{"n_head": 4, "head_dim": 64, "d_mlp": 896, "activation": "gelu", "norm_eps": 1e-05, "bias": "none", "tie_embeddings": false, "optimizer": "muon_variant", "beta1": 0.9, "weight_decay": 0.017, "lr_head": 0.009, "warmup_steps": 200, "batch_tokens": [32768, 65536]}
Each number is 128 + 32 x the weight over its row's rms, rounded and kept within 0 to 255. Layers, rows and columns count from 0. Numbers have three digits each. The size before them is the row's rms in percent of the matrix's.

# layer 14 MLP down (transposed), 896x224, rms 0.0339, rows 88-150, columns 0-111
111:103157149092126149128146144130106107097122142067171116085142163138153146103072116057139197147164170081100114133086152120117082132096179085110120213075111108101137125084114112098126095142154156144119135200078108136098113143084137128116140167158165103129166111150166160110093138124160051147096185191093108143096056127112122157104120124125
101:146138136135064151080120150097107064127144163154145110101104113120104097164129130211164101095108162137102181113132170092119143142149160105136120106096174150143165102084184129070082090208143150179127146162052154170146061084074124172102175153156159164154163103132125150072133133124147096128104068121160107182117173147125117117123178108129
100:126147147113065121121123167130093102128177131114137084090053174057131139136109181106194109153126167156168126134110085128092190154107152113123160109114160083092105091105110068114112176185167130094173181146087114094147111140166113133145081121179120121134106154116135119094163133148154158112200079115112057089132143137106169108151147145136
097:122130137148120129141170106149174080123164131143151094109141145178146137118184133159134072115135107115121119128119164123140167071135148150086138154135071127156129195149127168061090123180119126098121049086151147084084187156175092115168185134128112129120116129146099151089148075184134102131105144156139139160160142101124174138191135133168
100:153080113104144140131129144106084128100166095095166091116119154161117096140105106056152132196113113100148146133118153068138076146146168114135159112154120130107070190148098128173057128112172135113144198181118160110113158139096147121040120102108126128142110130108109124101092144116120205172087116159116186077182082083099166136132110105151
102:122083118118147136101115132091108102118133144141080147122118166099114062124185124101082150154088113187162126166070123176142124179131164147157121147097143193155133103141089150149193143157125207154059156094146106130097105152164099149063113149163156125131120130132188119178137117148109111091104148113085066111120079138130140118144123109169
100:134112157146133199147109125141140155116132149161161123139114124127184145171159125117095153089094127121167087098154118200139113109061105051118143154177188129097194133157155123139160071104125145106059168149140165126117151106098096109122103142079144150105113147120158126151101170162098162165109082115152078147063113129119060128117083064124
092:127084081166122121173153117125147136197137165112085091164157111162132122162141157114113121093130175139062132106077106146164148137184132057143120127181146209169167181135113139135118164114101152129162123155147132112148116128119159138103117102125123103203144115133115158134102117175073118129123105136122103126155047061166129108103195185117
105:103171105142124137102105159105115082160124088103098132113135134167084132198095099155120073123159105125098115110102095164140173156091111187103121075105088138072131121145178089104093140072185139080078146119123151111148080126169097138164162148105153130112091164075090112190117111165063115108129153127145123147151105136125146149111123182126
104:095113111130092066088133146141132111082132115156100127132131101158069128139174119094085103109134096115099125101110157132088117106097186210103078173098085095076124171106090115129114166119163138117065116200123140159128128121159075167129120121062134121109187134083168213143118147101191138097119177102120143103119109107150101136133107150124
100:088113101076110153075108115160136171121113129095082110124151029170135162142118121119177086140085110041144177166129137144147107098125124102173091110109151111181149138135110130121111051168126191099165104099155162128126157148110181110118104160148135102117136123154133108146146188112107127170169139117145194092126122197080190149110105128147
092:125158080168154095131177120106102145135118173145159160068105136137144166185111162134065118123118120108080153129123087202155112142089159172139076139145145122134184128129092177100133139139079057086061155129078077151041126137107066110129129124127191113091116118095094121161081162170089141109134102110092113154134130109134135077155146099119
110:079089165179145121129125206117144136169129161241137166174142178114130138164102117140161142094122113144141093154158096101152144102094057157074149107144090074120182140097114140140143137186147202109139141121118130159099138108143109155162126122076133117201153115111064113201132118150144072110137179104082122135080109115170144106143150178166
101:137187104153133126103106182130097180152135124113041151102141097107137032161158131139150067129153118173139090149123093124151142126160138143154153186171103159124125099103097095143068070165120162168096140089120143132154110138149122154128067106122115171156133108147186158093157147141139116169076103089093095156161176071117164100148152132169
095:109116156140059128101135135118120181144141053116117108150155140134126155181161169113095166141079131109169161133035128140175143077153123195144157172076158128108128163112136152082122105107082128166152147098160136247098148150092154131141082166184196116163174168150109108142122152165120117124125153088156174116116119119064123180145142082149
108:176090140181085178134112099092137163112142136154166133139107102119113129123076182146150071200109129148208165075168098085098127105123105192103100158119087136183135154146171135086118142141159147116084121142114122114081093185115057107221176109163093102149086104170116081132140097168103130125153147201095135081107085131087112144075154136072
100:117157120172144161110134084126136139102173106035153148126135136151101128122154154115119161148114170175095142097153074139122138099070107117093132155088137140078155140115091142084153135139153162172133105088108154107196112226131115114133099186140119118146137124154117145175082093148166125078125128116163138143161099124151104093105205114141
098:116078062106136162128135123129129119143143062170158119121121199106111092100134115093137135128135121113121078127108160155174078102118112117172082161162118146078110099146165078147120128135122107133158103143140157070098177139154186108077129172141096125098089153125158168205124089166125095144093112115115144106224156102127178180164135112104
099:126196076149136147175061086129111065127152097117133125063119123148124087077160121127101065130082095136119115102125113136094144131045172173110136155158138103146089182148124105193140198126106085109057095114128125084134119128112125036198098098142090179090109157145111164138176163191149121190126109137180102073142132108105126125142117148117
086:125136088115122128076106115111141091126143126134102195156171136103138176163105125085087110166103142098073113136157139093123113143194188104144101080152145184115130161204120087110089075138097107145197119167148141091131157117097137116099101164135145182109114136103109137163166086079091147132131120143146112095079156123125148141172148123150
101:125117148152120148202130130152139176131135138189090140128147080158133133133125175126137134083126152224155094129132130111096182205173122149179200138156145090158134054091143145186095205138135115106191094154137215185131150145153121164112136128153081110125188073079133061144140158160167123125115109124107113132154132113088132124121116147142
075:116096153130166092150131149130084149128108121106101183163115086088167139097144153130125136153158101049107091095111158064142187134112084029147135041093187137159126152088132127156098110138125165146191137117127192138121117151055190069151092140116167175130146169121106135112127110060132154172185109123155110080160093108093143090121149109080
097:111142223105051134136076164133078113136104153101070100086139102122148074149128117171114110140100147183121154133170154127129170096136125162141164152138151123076099101176144179092125123107145165158103145118154107075113125132124170091192153110146095125074112135149078125102087133057125136112180136150132172162143065129125158117154111090095
107:104109067102190176178179151120125169105063133153119194114108099119113129158145110128142106123176100122157148098155166118089098142109123148067137165135144181128082114107193088127165150147161147176115158110148107079129131107167030116104192114069072126157107120140156104127104074115103086120125145144123101082103132123185074162130119151179
090:134087136113126078099111146165122069139097101189128113135157069077144167135158107108110150181084092201121151115163110133161146176120107138115124134098143056145126102119108176051090122070088085154093127153192167130144132129130108109131111136178114074152113138149095065127132114084111119098155118098105165093138111058146094143096153105134
106:110136119127148127157110105114165085112129154146149073212142122123127179140171143115119084077179131161197132081113060097151083146119126111098135131153100125182150109121200126082136088127116097099149096179026153137177142196104158104112103134168126126072133145132110151176129118093132089180091105139107129103104161117085130166118161140052
100:110122123157084104088101132092067163080162175121188085194141107081084147210113112142146124122114116129164121080076140125159111146118131195108125087096145167154085098127093155074104098154155119129167133145141104056135181123162056147097153081114117130167087131136110160140127180174108083152082203110149155132172077119130099119087125079123
106:199090086127114158100102115141123149132177147120116120108185119171090119171119108067154101209152067130119140111175162096143129150096089083160154121073129078153147121141053127105123132098171172157157154164104080132131178080111124064110126111159079119154083075112109173170131104130117164126127142108129123096172147114133156150160139168093
088:109101119096164139118154145166174135120093160155158157208120135147107111070087106095165135186121108077070140117172146116154172147161177149151131109116089147160078113091099077062125160159100184084153029163122141181139127145166116157064167113090214152198111152084109150158123092144187168148131179126114121111103092088143133087067063079125
098:140098104129107154134124129167181133160182101068140156161181170133181118141163109189161133103150170089066114074108119195131170132144124098136139078097157119115102152114135118126117163112083098152141157105113117098136103180153183112113189164193164166126122101143086133132130118075114089059081175109125118123193184122178072151087083126147
094:070145096145117131127120141183167115152126067126088131121085130148103118191143134161113181127165120119156122153138123186106126122118101130080183166062119125118107156127138119040088179130131151134096150143115155137156109143084142123159117119105161086136122145191142158123115099105143090120130152159144109096089106147159158052144140060174
102:133142120115137158155140152124096090084102115126099135139127087137149096127126138172109135111137130150137120050165126158108100047078171087116067152138136141141114193112135140097193157104126180181162105118150157164161129153160049220166104135160150093153121119083086102116176062175128120149102198134089114184185102054129084226128167148129
107:113140148075095136150156192074216154139129116138068191063152120160124139191033100188124140175132150105127126144143132119100079162141167144092150168132152102156122079100128115096095139205187130128148105117126151070050136092103131055121146179107122125099103131106118069120125098163148076171122123131163117150085127128138153130136087161139
099:124143120141149051052171157154131120109102156124138103167085123115155142147143149148099152075123123120121113111171149076090169037127141084083158130161111108146096139142059139144128120105156173158152106131074146120150121124121201119164112148145145138112183102212139159087146112176127165215173133132154120180131192176238105172160157124108
103:121130091135139132163073131175152133157158124116170153126115140120142147132184101194122178192182101151054121138146130112106150125085115127185122121118092110114140120128145138151139158100108160094082132126131187107179163110123106147127059128089136122113082097207126123157120186096147179118107103132121160166086132130128121077052145070189
086:089153145166134163106187151137141164198110192101126173159116143161084137128125064144182118146157134142114114109110119108110135132136095125181100093143148088102161130188128153103144047139169178149104108133109179159151156142109155085157152091150130091095141169110102159118123087185121183071146131126092156161082146062117160121141112168112
093:117125137068093098148144076107154110122137096115122119125131069178152101154140151119108116112131150158158138139165099124119047090042146141160107108142118158193177072129167104125085186143089131118085128144120110157121061109089114117099161118183094110080122118194121129106141138162128151134159143087183105114175121072122123135110133117056
105:086121149124204210079111087183112115115110133107083144136183165107101130107105177111150153149169089125129100116178159109120162115150104179165128108114103126149102139108111090134098051153180186200157147108114156121111146084149084144137195116058127137171085146163062138190106155172092148115148174109179167090145115103138080108100101160163
111:169103147087122135123135088167116189101064106147149133156113130153184130086109119183146118106167101135091108139109158118116125145123162093094141167159077111127120129138166186107153078161152129133142108099136135148118120123102124077178125105135148125157089118141172172149104171095170129117096145157100157187115110120134096179154113097112
107:068107145119091136159121093124097106046043137161159198117109126131120101153074110147142105117104088171108097146114113177130085162162132098186177106214136108173163090149173091168089114108107122126115188141146184121098142167128161092151135140103112174145173135131140187174129108122160123121153099124134150139149104106118169188124098151167
118:168183111125086106140119123124124181101153125128123092085130164152086149197152109111081157117149148144183120114169115126104097131171137227141081126082066157123149160144135078089089125118194151109046126091160175110131051126134123170093115127133148195187103111105153185160142130104137133052109096117126132118197129089135146142143086174170
093:092122185114158149136116120158179142106114123120127050116088117120082093144165115120126137144104102098129146079118140119115164101110087139133113162092086142126152143111124141146142073124135148148144199137203162133136132189163133189125093149176165142122140135128100165035066116169177130087137113086129131082153133135127203145125139128103
092:151153179135146140124162082124154128091108074123115168132165194104163086227135151160090145116113121103157118121121114118145137099043165152203165119113100104139108109166149098139086091113134148077100145137129098117136110074111087064151149135113128106139198123147178123142119118123098242100138146075109120070160121132142151108147090129106
105:130130149138094157123085124135136099136091119081099111128096133125130114129101098166136113135116127126091108139199151160104093161103187145073212139168124123111125081115113089164107113118136093142116172140082064119154203132167149108113121096105144153141172157126112160152167131107157140100136179150060200172109140053127133135131142121123
105:116161098106069091148101146178103165133120126074135138116134191145126115103168091130119177115133125179082126155094133118138146122107048126074182129074117166121060115132060128107169099095085151125119100104143127094114141151160154176107087137111145164177091080121085159179115189096155129099200166166088137186158103111149129094157136120173
100:129086116130157185145067120193122097164128158140161128145101108106134069069124180097124140098147092092121104124165102093130125130151121110219077119112124138137097181105152115097082067138123136108132132185164093049112118151147083140104154130207097108121141138094113101093131067128098165182108084127160117108083214133092179185042143106125
113:123127083121095119130165194109094162187134135084141061115086132152119143104086137174126195100174159108094186091137150149112142131115146077110133144144106103092135133144114105149100149126130138117135040107143066129088163094116174197118135116134102166115111169165144196111176112118121151171121179139133123162106118110086145135139095097153
092:117104103173188165138118149149108150120067121120109150186144153109126134140149092143130090089061178163112128147165135050139146138163115000063117161166120148137134101126126166144069121105092144116198157109170124146100152129095127129113104087118204166104072146135098158182112082113130158093126087107137095130112168109178168135152123121151
098:181156059161100133088073137062153081094108094086139164126090134074163098095156147066142097117156169142153104171145075153086119149102167105150109185131137166159086119163122123117138172154106160120160142165164111131105152080078086120115124093145156102110115141119127086088090127100106172154200091112164107132126167128105157161081170124108
092:110177128177127143084116038112143178100099155166154119168100154126100099105114182160161115123107166116103076153109173136079173129094149165143177190203102153175179096172105145145186107188081070134139102120117151156099173127109089182124132143068127122199105137125159119112115140140092108066186131112147115134209086133098101127168089144163
101:095135154123149113209151161176108155139099096107140131094106104125113132137088063161147111149122061198187138127144153139174106114153094128053123090136091184095171047125154145219142126114121079134122144162072102098104108104085114091136121169113131145110061107126111113114101154140157114129119098158174145089138141153146114131152091142117
099:140165194170100098102176094121128158142160155123149134088111126110133106134093023169106126133155123147110067139117122172079185088112131091141147159095112142137147138109121122180144082117174123113073151071085158194082115152107123073046087147155082136103147103136158106108110204157125181117159154131129177106153141164136184122142125120137
088:129110136094169131049126129098128112100105152083106117152099064146145155070121102087136148106090095133119154169136148040144055170139114106146161090147117061116108098123112051075135110142159141115157134103146102055140174145097170134119118148154107167167130162151152135129052086110110199120150199118105097096147169094083094076185202162147
097:148129102146135066124086131077084126155153141088111122093130105128081090116101185119106168094178185132068142120111137152127086146143149106059109139138132087167136156157074154062081138090169121123197098095137118076073074101121144083112119140140144163109109098112115147099153116095114145064154087123157123208089122146095123077194081136065
105:141152112141148181126117128140144125136132051143169110097104091157099152137107105157047123142076101171121136149140149132114106142129140097137177174144108195088115169143147146169115128141069141164106111130187144154121092156083087159125105097155129144117141155145149026120038088112135172147151129143126113174103125135141127142153153101126
106:124113181076129110164116166127188149121140149151132154101128159106181019137179134125163115167165168171091130133097112112082089139130126127080149184038134231118143157066100077108181109108134127138159097147079136147122112156172136128143087102115065154124123132171081141142111135156186106090162075181114134147110146133162130079167144137176
098:170152153108144160112155116140135096131147120107146105043134130148131113106117160106109135112125143162101136088125114204130129122151140252094114087089064055193099143116170166176149121133123146107046081045151205161106141162065113146076123084170150150121146109139122135059150173152137139135130085147123097088157136106133150179119126133171
103:125138235118103147119097171079165093082142142070135142086131146152139106088121118152118121194164158122100103173149096108093152165143093111134130113114118139137085164057101136145178083117162122113166162175215113094146147173083074140093111147139080173150135101121116140041117116106118120102122158101130149194066115083160152156179123096125
106:140094142139021120106141150129163123152120119145093127102144100125098118103197109114144173161187055109071154150158105138137066095092113156130125150139147130108186153126157104138154134144131118088085095147071132133191088133085108144113152140075131164126095131129160178099109158135155148074117169159133133100072126131111094088115142106139
101:154139102140147105104119140139115127145115124129149141146143136117148133121118168143060163122104203108101088118199143126139105124083156144109106194063136089137113165072070085152102153110184118145138121073158110093103045165179075159108146185084093142166125154177099140097126104117143125119137112095188106108148120165137082155153106156102
099:154121122133141133076100178121151120128157145142108132087121150139056151152136152104128169142107135119111122097131152127145102094166103112139167075115154152150149123158121096088094119189104153170117146094130144130106150064102083086142126152184068221113156088107122123126139145146143082155155101124208167095096131120071113151153192123199
108:106109152122110152179134149055140112120089130173132051146171190128090170175123147124120192165133177142095087126088136183109096069160102079111067144115175131109142134122137098145145161166131126130137107110169091100110147168158103097133156122152100133171185069154107138154148171102164167131110150074132130132097111161174128138117183116112
113:171134152120165180104124146141126152082101168151156083129096156062128118143066127121126030106139127152123060136149151103142163101110114105122079080106087058143129121099051140137153136150101145147095149114121154135070101139130105081165088133128114119102186178147053150106155058110114097123093111192111113064144129154137186143149138083090
# layer 14 MLP up, 896x224, rms 0.13, rows 89-150, columns 0-111
105:110144116159177134141149138093148110118115102107112146092196100139111097074091105116131129175142149124108139138091122068155140195176126077110150104070184194126139154112171105093128066153117112105116117152140186165186145112078144146083121178034143179113100158144123133095174107134114055138090084072111131093097066154113163157159178095161
104:175146067117162076177167117198156133114124123116102154129215095086126140155147180130174114145140096098083129111199148127166153075133148105114089169108147099108123135143139162120146116103088125112160120067195102162154138122164121093149113143115126088093167171140093069159176124118116163151135080123082173145196091083165058173062064142140
097:119119126129117091142097136172104118119087151115139141154083142120139110157190097130137149153141138170124124126203153194164057140086138122135106134185124131111099087097114159103093111144100114100083098132146218087114132185095141176204158141106142090073113131095135059161090143154120098077061101088117144073170132161104143107104158183134
104:145123142138159117121115105146123157131159101140139109152069144129108113124114144147111130144196081101077114213116092083131159109104127220158196133107140127162153120131091122104113116157101117166108088114157129137113148121137116151129128134086060202071151125122167134141081127100131048164142144123217151156090136102169120160092141085096
099:171120098153112092124095113194175120111143175163169150163121113124172188107067126133169133209117136139141157192098148100084097137163156166131108149126120081145075069161080133141130119116162120135113120154127104176047151154077154093132141115099136136173120143132067122091161107058092092195128088154140105166098087163135108146088114135112
098:137134130089147134071159127071112133140103105083077113115135146079036071075073100118189125119118087105166178103117099153163114123156091141134131134084167089169100113082121131131124145122141145118173094130095086181147102111168140145200144125165154129146128150141049104066142135139142152100146170140119144100153149156107130135154152202125
096:109139157159122130181109133116112167107141114130124126064076206123140117097132173106112136097123123100119172071144145096074180111111114136148127171138076163120117151098115117091172102170136153085109155138108090123114130107090210119163118170161156090161083158133160130036192105132119157133141131144141152131138084144077150117156116155095
100:130121165013119087124120117149125137144123151126146159160173116081169120082148132178202141123087098123119127129101179084130105122151164149159126164093117126091128186112134116108097111167134188153070111169092172093097115100157149127166146154095039147156141068096152137096096169142114139124121129105124127120062064152120161096114105121139
105:124144127112112088123177151151102095112098141097142141122084127112122142140102082166150084162093136134118042130126114127159122127136051074163093114150178108185112082078162087077172115127146151141158116164141145116136151082111157124121112116125106084162088143100053062155126087078092179105149177081155157116144181186180146138106189142100
101:150146106157120123115089068164133092159097161145112140191104098161110140185117107115172119152112051158174087132132163126086110180131126165094167111125115187136108077092120165172096136057129095161104178124145086087175133105112173107086138048139117122113129117138098121177116101124147090124100114072084070151156131154189089091110156158114
097:127126145154134144111103141076159129095101157141122135170116070104092105128167106126152064163153080090162092123054181155141084114202104179116132081094148153164108119058151093132086154110118163102164189124178135096110146116093160144108123094095094125161162094097061169118136121136090147113094097109138093145121086099113071167043113125106
106:148101158135147160141162184105168097124129093141121141119130150074142129150076079133150175153146085157114110123147158103115082118132133184142147123135132102140105104101093143187156107093104142043096078159173110068126133118070158173052104125077161181130119099169154138129163139111122153139110142186136203119092087134132149108141076120123
099:143149145086128115135023152108151132109132138131148151113065119116118119126120159107106116132139146141047121104156225127154163097162116097073110177157169134194144079200074087082101095081104107100121071152137116110123181149134161192084101178162144126138119157091142153103088138107115108134085134120138117136184159104113169056145142077125
091:099145114125068126119089107137177109156135124056139143120157145099094104156142097119116097124142121152113196101124160182109131103136168145176149064103103093127119137121097096162111098111142116201091144183194091170141124162142201152116100112090093161088113108119154131129147143082139176087096134092135139140093128106175125216151096187131
100:149103144155134129109140163170146124084118126134120160119112138159117122140195079164115168140163125123166103108131081176105095113075078143171178095138137141151125106071126126104131090113169114115123110194152144161185196147120111125217146162156130147173087102079084069133206147169174074180151131099148108135174117077146197095128113140101
103:158134101128124069083136107111114105127158154095154198127195163112197122117107121118126149102137117156126129194081183133071089122161124108148180137166192103133109103162175101170152111119145107115126140177177122132114134144083175139148164150126139207205120118148153108098075133159066114159180120107162153128181110102107115134150096098112
104:093150137172168137177163121105133136103185093106151131110116106084133106139154154163138129091075133117209141182186129123144104171089096153183165124160133114104133132143092083118124168151169127122094172143129120161124119130096129150112148108073168115167101138123096092122135082112151096147146128137114108170142116132146090108097120139138
097:108127053098101125181138069112175126139175072125134107134093160150079134167184108138163156154109101158091138142187125089092139078153066159149102137125149090099126122087150160164157129155121081134168112092189145150144146097143111164074179105135131116035153111153136113103117098170175125153095091104151126096097089130169140123138157187158
087:100118199169112075128122152140130115129150084070117108126137089153134151083203122137122168099122115081187112076078171169129134121090140105103119140126084171115161105047151169086153135120136096139162188127092143151080111100172120151070100084133148112154123073173107081089088120116141147139185138081138080155142061146136180163112201133096
100:110115090153111097099123097125155135168175146074088094075130149147143087104150062041145110168119100057118131143107149146142044110074121096193130159094144136097140151145089131103131067113119109127128089174108139105125174187117155106090049160093157112144101156134141138126186131131154109153155119067126151142132168083048160116134108202173
085:125162120147160175131075112088146100150153169147154119127153175124132118082111073141095106130096138134155150139097196152171101074150156045068123157074144148101104108197126108119129131073159105134120146080117134092147143092139132147134152114133125125100100118110179118104141200171144102135150157152111093151158176082188145110096120157174
099:125184070167150159151097128099155134135143175109178106073133090118089158132111105151121151094088116146164118054122152095120180126191115174142070111055111152168134120085113123166172130132135137186179134057120096170163113130135124128146118144145174141149095156128115131093122136144154084195099089061129130097135149098136124151122123180193
104:119194086134069114181126118136160159130119167135087188131159108112149145151123167090089155190173101092117101158092158151102122095143163158129133111160156169126101115133098191174143138110120110109053134105108115138166156120113152162142128136137136134148146183126113139142119189212115112087108141098148090188151117099099158121064140119088
096:077152123115093104155084137145144107151033150097129199113153085120146115167119097124141186150106137071129134114176155158116075026133109195131152134084128128115150132078096129133116147110117210109184140163124092112132128188131148153149103110077158114126138157117091141117121124152129164097147099131177149087108094131115138093165103125079
107:163122114153144144173115149162158224081151136151132118150126165149147112112088124135156133132136099158179139164124118138117116149161109117116150021110130057119144153085075098135115066133118165145173112130134090078171127150098131100134138169134148133123133131123137131117087107118149156148116103122152120057091053127125167121123189143109
096:153103094098102129157044116165127147137137095145105119111120114181128138086153095155118118173130115104074125183147127132160206121175107111117149120183122102147097172151122145139156128111128027147066166148126091178120103079135137121137096133138195104105121203112184110132096086156170165140111077117101142128126185128222145098190123098096
101:116073068065094166070059151111143101100094169128163148139129037134129120132118093126143133164112128069093138175126108119109104106181078073090132139108105138173146113172120102097121122104172118123207160156113131133131102096089155085075136095177126123145126118138106127152155117166117191079140102152118198069090156142124121123100097121092
091:168162181167111077135158092180094151118084142152144128128155142172124109080133108161176147071071131144126131125107089146111111150105124125055160159115162144122127160176176146094131123120130158091198168085130157118142109067157192126096126113170186128112140132131153136136145130060116171166147095115139112100107143123129069108100058141143
094:110131144164113002104124070069086160134161155163140117107109121153134163116159136078096160161086091132144146164148147088129108092087087122090130131113194117136165113158133152099160133151152125138108150151137083122111142110129081058114052053083152096128141135138115104119100099133167179155141133140095134129081128190088152142176153063146
091:150110182116150172184160088115100181098080085121157135130149126124164131091133105184107101156153133183131110205165142081174085158117161143204100121129117123093146140113127130146164090089097062108156202063172081060119144101101085120059119114068170094068113143140129137071135172184142113146082139102085136111133141121061122122047151116086
102:119061130184105042115126143209153149117149132133156143152127109196082149140118117110121081111099079116097079132128141119091093160152186069143129127164149097147162038150145149155147103120085044124136109150133093087127124072126187172170149124097128102163164173144148124151127095138217143116151107138089113097155142154123176100145147132113
105:110141157095056121083158155054164171111171188143105072138154134137095144113107152132132177119114199119108150120045144131104161128177138048113099095091182110126128090134133126059138107155144064101094107126160154153120160137169165154138100083100095146086159144084067120155147115146191095112121077106098142082156102138095088106107090134118
101:088176085105091120045128127121104128151119141064135111113148159118141143139043152135124109060088092122173090109080137094125118102172109096128161137077145183151085144173113107064075138133146145154137156150158082139081105174117139135120168105116141138149124149150087150125196081131138138147117161150210153104076139110142123120095076150092
105:145088169172143156146128095131082074128102124143101102130079146084106184113103174070020087108136114138101103153134140096160114140129150124090149179115112127152097146054178169119111081113124130150088132152101110146051124096157091147094118123088042144154119133141151125140081080135057137158115118112119109128115123168102110114146141148093
092:151115099157094119141122145130057085141129125135110119060145152109114152169122104064069147113162117155134123158112083102185090140173097111089161153152142123175148075115167145107176151104067109085146137105120060099079137157138105143177099168098056188161147094128155094146168131122115123109132088079119163156111128156168125144139131160092
103:148117115151113146088086199135053171075103163081116231155115173132133107116130148136159047158076124136127088100113148087144167135164111186142131096144169124070136136137101111134164140120188179126103155064133157175202145127121126136084109175120109090161098166104115088169178124148115094117082146123135114156144094114115087058118119110155
097:122118129153058138147109107068178126156098181129140089119109123110137091119133129109124099101140072124125191173106117095136163099158163165112083114162151147133151145114093112076151135110127118137158170146132113159090137146114122137103158166142141103128117092049145132090148152150113078147152095168128124122121153092095113122115171113133
112:107174133045076136150060159153111110148124147131125127106173130157165147107144118135114119162134089075107158177062152118125118168051160144147125144139181124177187108124163126086096124159165144122125188138125082114161139115133131167092098119167116127102075142122129158094076117122159119169126116110054175142115141095177074104167136177125
110:101075101106136115135087153111109097134075141111148155157168090136154113129065109079135095134143151123172099120165129083117094143135096186128160138135091138110152147091151137160089096101150145163144175125048106160061089078161191135174126133153146162174141153146155152141156087121091114093144114123179089093110140138177106084130143166170
120:124088161107158144127101155113080171150180131113105038063148065129176142141127095130119146176112059142131072096131144128131095159101113149094119114106154189127155104121147116123185137117152126117143143111131147098128108097123141114064129117136176142161105072155173146137133083148083150183140123128145157146113096139080142119089102168112
094:110140097150142136162134133110112145109183075153150156087114108158077131179124150131134162118175114113173124134126133163195145162117143102174122161155164116133162108132091145105148190104154127114114155090099099084175143087160186145122182060161064096158110150140141079111137143113119143208111047171152107203135189164179163152168198155154
095:130200102170164092164137057133125080115162115106169068132117118144093112105201069203110117096129102188076138147128188065176094165161180101104131147135086153098178143157075131055153131119151139118123139118093147113087122157154134139115150176169107115079106152143148112119101124150135147147101113184090113150161084168081134120161050127175
101:078144127155129130116149115069113156094149126122138120096194049080105144107107155072148089167212113098106170125078129164079129077132091104108108142119194110084123155116127106190172078158083157165211132089113100166119083169161119134096164133123122098208159146130070092124099106079104173125106193156171138091145131141087139184119123099161
113:097100119137129080173109108149078166079138066143078139099069102110120154154153113192146119174182070141185109110114123078116114161115101151121130109089102123114056089148072145170162136120108136117091104136092148109108111101106157166105095126086143140152113144184052149133116144121115213189112107146101159098128104163144071130096083145100
103:123086092103147105105187133111131155076132144107135111108080178115132083101162089131177139150079096142099170144169216082132192149067104175127115102135138084129156100087175167153146188091096140155121109111133161117169197132099125128151101215110074168163124134115081138145088126152169085196132163177154115096174103129151139135140148131115
117:117115068124080100092134146185142075135102140178088076119102095109160155093094150148100167126142166108120173088154162112089111147117126070161123085126111142144178118124143127098175093186108132159131052109140057113073110081141145165109094075112140128109151172173153145093124133111137107115144155132119128176098126124141141080151103113069
092:143153129134179176137044120100162125062189137125092088114142095113136172147097094115115158051171098131168118137188138124133116165107146202157135197100133148095196169135076112151226143099096138121068185161155095140161137156138125112094104150108081141143102169110134115148177086158147138157117136095096205145123138167115115115165099094107
105:151143128109122140157128133149140101143119159136118111180168155101105114141102174148163138141188088215132142126148160102148105157091142132111121101153143083144144175142143142085112149091108069100122122130122194145117103121151114125102148111149109099140177106185118082099114153137185074133127106133073139092151124123174127125133137123107
096:169105149111114181116096150099088130115168190111102174138077116141179145181138140099135083141164130145095085116207146089098135112112146096127018105149124127105129135102147133141100125093119165133098169160113135104165186076168112158104118125100154083163145201145111131143149085135190094117142178182116042183079157119158074167161113133171
099:188108125114096140205136119116115134134112165140076074145137097096128077124126140058141091137154077133135109091135188107100157080173161149089141146166163227117157130102094120126137091109114126173125106117143127087127091119117078146115126182127119092080128165128143132130182100124112111080133163143084123179153134055124188172147166152120
101:156065138150167144102123153117117130107147143109109093119140111099080163129126147148163085123212156085154118179153207102167117097144069142125120092142122060109154132101149138119135175154109127111184111113122125084158136098107151122148184132075158137154133123110105176145120121034131092124183144100129162159045130121148170144110184131129
092:024190088197058189157098133122168109106093136174136124160149114111123154119106144136142144079090121155132111130074137141092140080065125134169134137176129057155174155073130130130140119122099163101080109093075078182169086153140186135150134148212115108175111122135106130132088082089172137163145120083102194162143160107183101109053134071114
103:127081141101114187156154148159086142090169125136195153156100083120116154178046138110152074096143107178108108122087187111091146083095126101082145161104161100101111119105139147092107200113151120111123167061100096080138111119071119189159115157162148168188131199159198095167135141158141148125170105112132177111104116095166100117179145115133
099:136099136184135085120150098053139036052172141075098133145079099110140176107095078135155119138167152076146075099153172119132138098132068156135109128132127101159147130101139123170168122131140178184138129127124101119172118114125172143151191116139143126211151137109156115166107120076151105202103188138144056118183112087130100108093165112122
099:140126102113175111141092174138125140117126173071111218132059110114146174156137135144168140087187171130143103152115164112145128123129093132211080137134121137115165150168141121144147136094128163135162080145108144015160134138108180187131142186113065136162096144112126150143122104106101078129125061121143132079114124084115088130106132169146
102:152196131119120122123097147119077147111106115157069146179131134126105067120154140152099133113096141114155078178136145099166113135132180127152131113161147147153138147145091066074123164124154122117148141207111180109144105083108105142149104156101134112169098195104026098123104125116105210112130133109169230097159108149131123165073152140148
095:133166125151121083108191150097136196115112138146078149097122123111143124180190084167107106165127170110119118100122123139128139093165154178158159118117133107116141125154108114108079153201104196097107156206138142140133125118143156108092061131096162093090108110149109055092177126084125093151145096117136138114090150099152168117148169106119
103:090154154166064118157154175157109198168141148129227114098135104067177067150125121143136098075102208149204111170119098125095109137106134065115150144097104153144142154169140134073120119139170099093103123153154103162123130102130130132128125147155102139120148184101123156159119131141110133133163144091166102164126099149101142117149103126121
105:072043135141133165159118157163150141173148100123140098092106109150089106147156199124056117077161099126105129107169127147196139153092128114140146096173135172107124196126077140149132120097158123142150118154141157117109128112096154115051098110150131106123184089143079122159192143141146055070102121117085104143114108067178102068110131144164
097:131101159100119135116122133178103172066058110097189164070089110121117120164106103101092110124103153102137157112150126121167104101160154168096125106150122125115111094115120157080136143130144155128106152120101131155093113139143098119104091176132169177131202156165103155102180100103145124098096138158110138067133184138192105142103136178123
102:137165164161119128101105116153103165087089137142144124097113080084104155170112186138059137105088154109150126181129156153099082142109100174122147167068160080158105123096093145154134158110175101131120130191155139122123177133158103131090126209124119117101099153148142173049168138092126172144166148125141129191162135114129128046145134109112
108:141098156114095132119078170124111133089076164146127112169136129089161118088120180136118078144181118216147122099121182102138129067145137090148144118168153118188066138146107112078115115086142095066134159176135071079094136120127163139094168140186105064150154149135090147082154106114098096111122077152105149148131136124122140164165091112130